Weights of a small GPT-style language model, trained from scratch on English Wikipedia: tied embeddings.
Each number is 128 + 24 x the weight over its row's rms, rounded and kept within 0 to 255. Layers, rows and columns count from 0. Numbers have three digits each. The size before them is the row's rms in percent of the matrix's.

# layer 2 MLP up, 704x256, rms 0.0821, rows 567-574, columns 0-127
102:089116194156158103114154200162147141105090120167090143111159091101151132112147136098146156138125121150168151109129116147138119132154141173095194126120147078110101161175097144120117127110145129133136144124146079091069139107107123053128151143086105080076120158112142163131129108114126144134154126147141146125126143159138104138115122148116143123133100148137141150105107118114119118151112
102:109111131088121087135137095139138142116105116116155133111173113067132138127135117148110080124157115135128101140166147083123118090127147116100132140098138113122158100118159104151132151148135138090169120139153192133128121116109123111160149148148155170136173132127134134092125149106148170106086170114159085139133090119100111144107137128130121163163149121113115081142120106148135120082142
105:169110134132110104137121157099116161108154153123097126138121158106101143107116116122105120095099126163093126119092146135101133122131137123161141135132109119152114183135124129121051129137131142146156105114125109148107117096113124117167149108144144092116112126139154089127153153097130106104141143116114145133131175106108148161121113122133126126128140100130091095119111108119126134161104
108:136128089142120120087120148143098112191110119131114102110177111148096148095106097140115150109121140132180143173133118107119143128146132081133119116085102110136120122139109152134164151153112109098122102093124156134087148120105127137162111152135140126123125112147100120138138150084117098132110150128086117141158098089151142117109095142178104119127132134177152140185148148115140141161165
096:091186126109110127104129154137117132132134120128118121125129128120136096108122122120110093108116096139119088166115155115089133137158127059122108110091160163141126083121103166131143133149147101164132120156136047108119170127124132149121142129146125113090157159139130161118116176165115120136155096140085106127130142138153097141132136147129106126162145098074102126121115139148146095130145
102:164107114128111121126170120121141125155103120124116162133086153062134166142148135137139143103140143098113138107129115111116135131125153134159099081096116101134092133138138102111134135150091135112108127068083124150107152117122111143135185123129106145118138168099096134115140059110087099096128130148139100119097137090066140123109120139152103095144082144167134152126118119148127121085130
108:132131142081118114125158105107110151128140119147136102169138151112146115145157155152148112121139102141135124092126141112113123133134119169119091139165126127131143095124125092098140197115160117116169122152195142081100074111097128137145175091153097139142162151128119125128117131102151145132144131149142107117125146162143150142125101120178125120125102127121148118144130104127147128141104
094:096132109098133151106157139146133131113126156112102136141145134113139128179150123135129156164174166119099180108158128096098133089126116148087168140122128130148146162084174111141085106131080152140110110108150167122108126105137159088134094156157156168136125099117105109152147123136152145110108131114111141095088156097129141138134131100140136106100147121135124115127095165092143125187147
# layer 2 MLP down (transposed), 704x256, rms 0.153, rows 567-573, columns 0-127
100:176135116117089175138108122099133133079116122138140162143137181154122085154105125151098126141106121152128105142070137129134143184119137162107074125110090114151116145110140144137174091166138089085138108113139139118108141149144109127144080140135106127147155118192183133143148146135122150090150176040133126102172113139112099091134131128125124134116146112164156138137103142122130179120134
105:137155093125119124144081115116167137155105160087092163109124085087132106162163138142090110112133092129086147122115138105096156155111154149164141082126130119140154174113182160141145151095127122122108131132141138139161100129133137095120157163129171125162168096134115127169128131159123160104120132095122126122069140151158115139154143130099078164128124136130123124139115131147114162101106
107:158127104113097099118117128105162117097107160113102178171135133128101163092107144136134103109132128172094079113110136143137104129110096151145131135120165133168097162113124128116108106136141123107072145118149123138104113080086108159136116136096130165071101127133127076108113137134171109126143129161097091144146131118164135155098127141159161140111087133135103102106124108128164120149105
107:150079129075100117102142135127127139140067105135141132131137168125143185135127148114138114114135117130169128118131092127088078102145120132093135160125121107124132130115140126133122173125121076172075088114121120156071102099130125169123127183136142124179117124085121180132132103097101136117108126124118099168134088122174075119093154121157175134109150165131116109116107125125102086129117
096:185117168132114139118121086110100155141107162117118109120119076118132133129140141123125135173119117110146117092108110192128172160111094107131145100175162099078141127135110115124167142081131128131128151128109161144104156152152163182122152143174112148157128150161125111114125085128131133147137102125129148129116123122131152171136112128142105140122109170150126060159144118133128096155173
101:120129103106119132158105149160163117142161178112130104151110126124158141153140151118122128123149167144136116122096090131093126116146111152110132137123125161094151130138117102148166175105112136138094140137125135137113080129129133147084103097124108126091171163113161126090103117104115081130078171170079155121135083151125100117182120129160134105130129125096113103160137129089117116165093
104:102171123095112115108137121127127118115098096127126147134107097099128118106172131114145141144157128140110088098067133122147075125146114135142174143091126162140131155172128130130097151139125125145142110127123056126080134132097083103128157133146102091124092143121173151133084159132115112192100098126127109150095104144159151114136112074133124154095151101125150128132109123141120134128091
# layer 2 MLP gate, 704x256, rms 0.0807, rows 568-574, columns 0-127
102:133098150128172137114111109132145148135131124105117145107114093144152120149161112145112165097152132087151151160145129095106129144108115143122143121083130103131095172129071138118102100150123121106158142136116127104159124073127157138110123148123112145120070130110129102144140141187142131130160142146137146143097171106130128107125109132167129108113122148152161152162145085127159106111114
100:109148131120158126108126133134094104138128118140133144125066101165113132151161137102122132122146095130146129131168130141149166133175143108143131158113137165131112136120141118117122140083143125109149152165073131129109135167120144101117138113154152113131138107070147114143134124123120116116126155072105123128100094105088177129080110175118142097145161107099119148086073129126158135170084
105:125150110149129162111139119128156118126156136106106104104106144153112095149096169103102102100121133156101134092159161139131125119114115142119075104123132148117154106182118138137127123107122151155162159166124164110065145140074125155118118131114146111134124105144119149133124120161090110118126115112165159069121112074117147118129133114133139135088115115156142149173141156141089121106113
092:092159126131101109079080120142152114100141102122137179137126128150123137112163132132101136140137117089115108146129126127146116131150125177107143132145143093149116141085177164131113129098135148160143124151139128152118133085149097128134107153105113144129137155097152084107123147115170121112155165116158110121144167166136118169124112134131132118112142069130146147119107161080110124111115
104:118169123099161111138114086111111175130128137134171129114097103164123086155143177121115122111110152110139167145109088093148135121101126127118137110125151124135167103150108128150108137112131129088122117166165116123130108141144127131142128118137146171115130111170084126147094118126155165128128178151099131149130109177155114111127154132115130144101158127114115136179123142103123127148164
105:115109110155131149088097155113104152070120128130126163093140115136095144113181085175112166104162147130139101171142125172129144107123095151138151128160105136137135112096116151156149114122130137145129106121086094145138132127114078115092120144091105113140105133142117161116130137149178143105132121045116164127129154127161110128140131151101106145104132129166131130165173153105168157134116
094:100126119110098102112129144132086133089119176103117117110099090127154105114172098117147147128142152122086129147158082099106140165139158130122159111116127168123113166105114104120155125144082147140120112117141144135158115136122161150122135106135122168165120154110132128134162105123121095137106136086119146144133154136104132172071146153171124130165108148148164107119118170116181130158193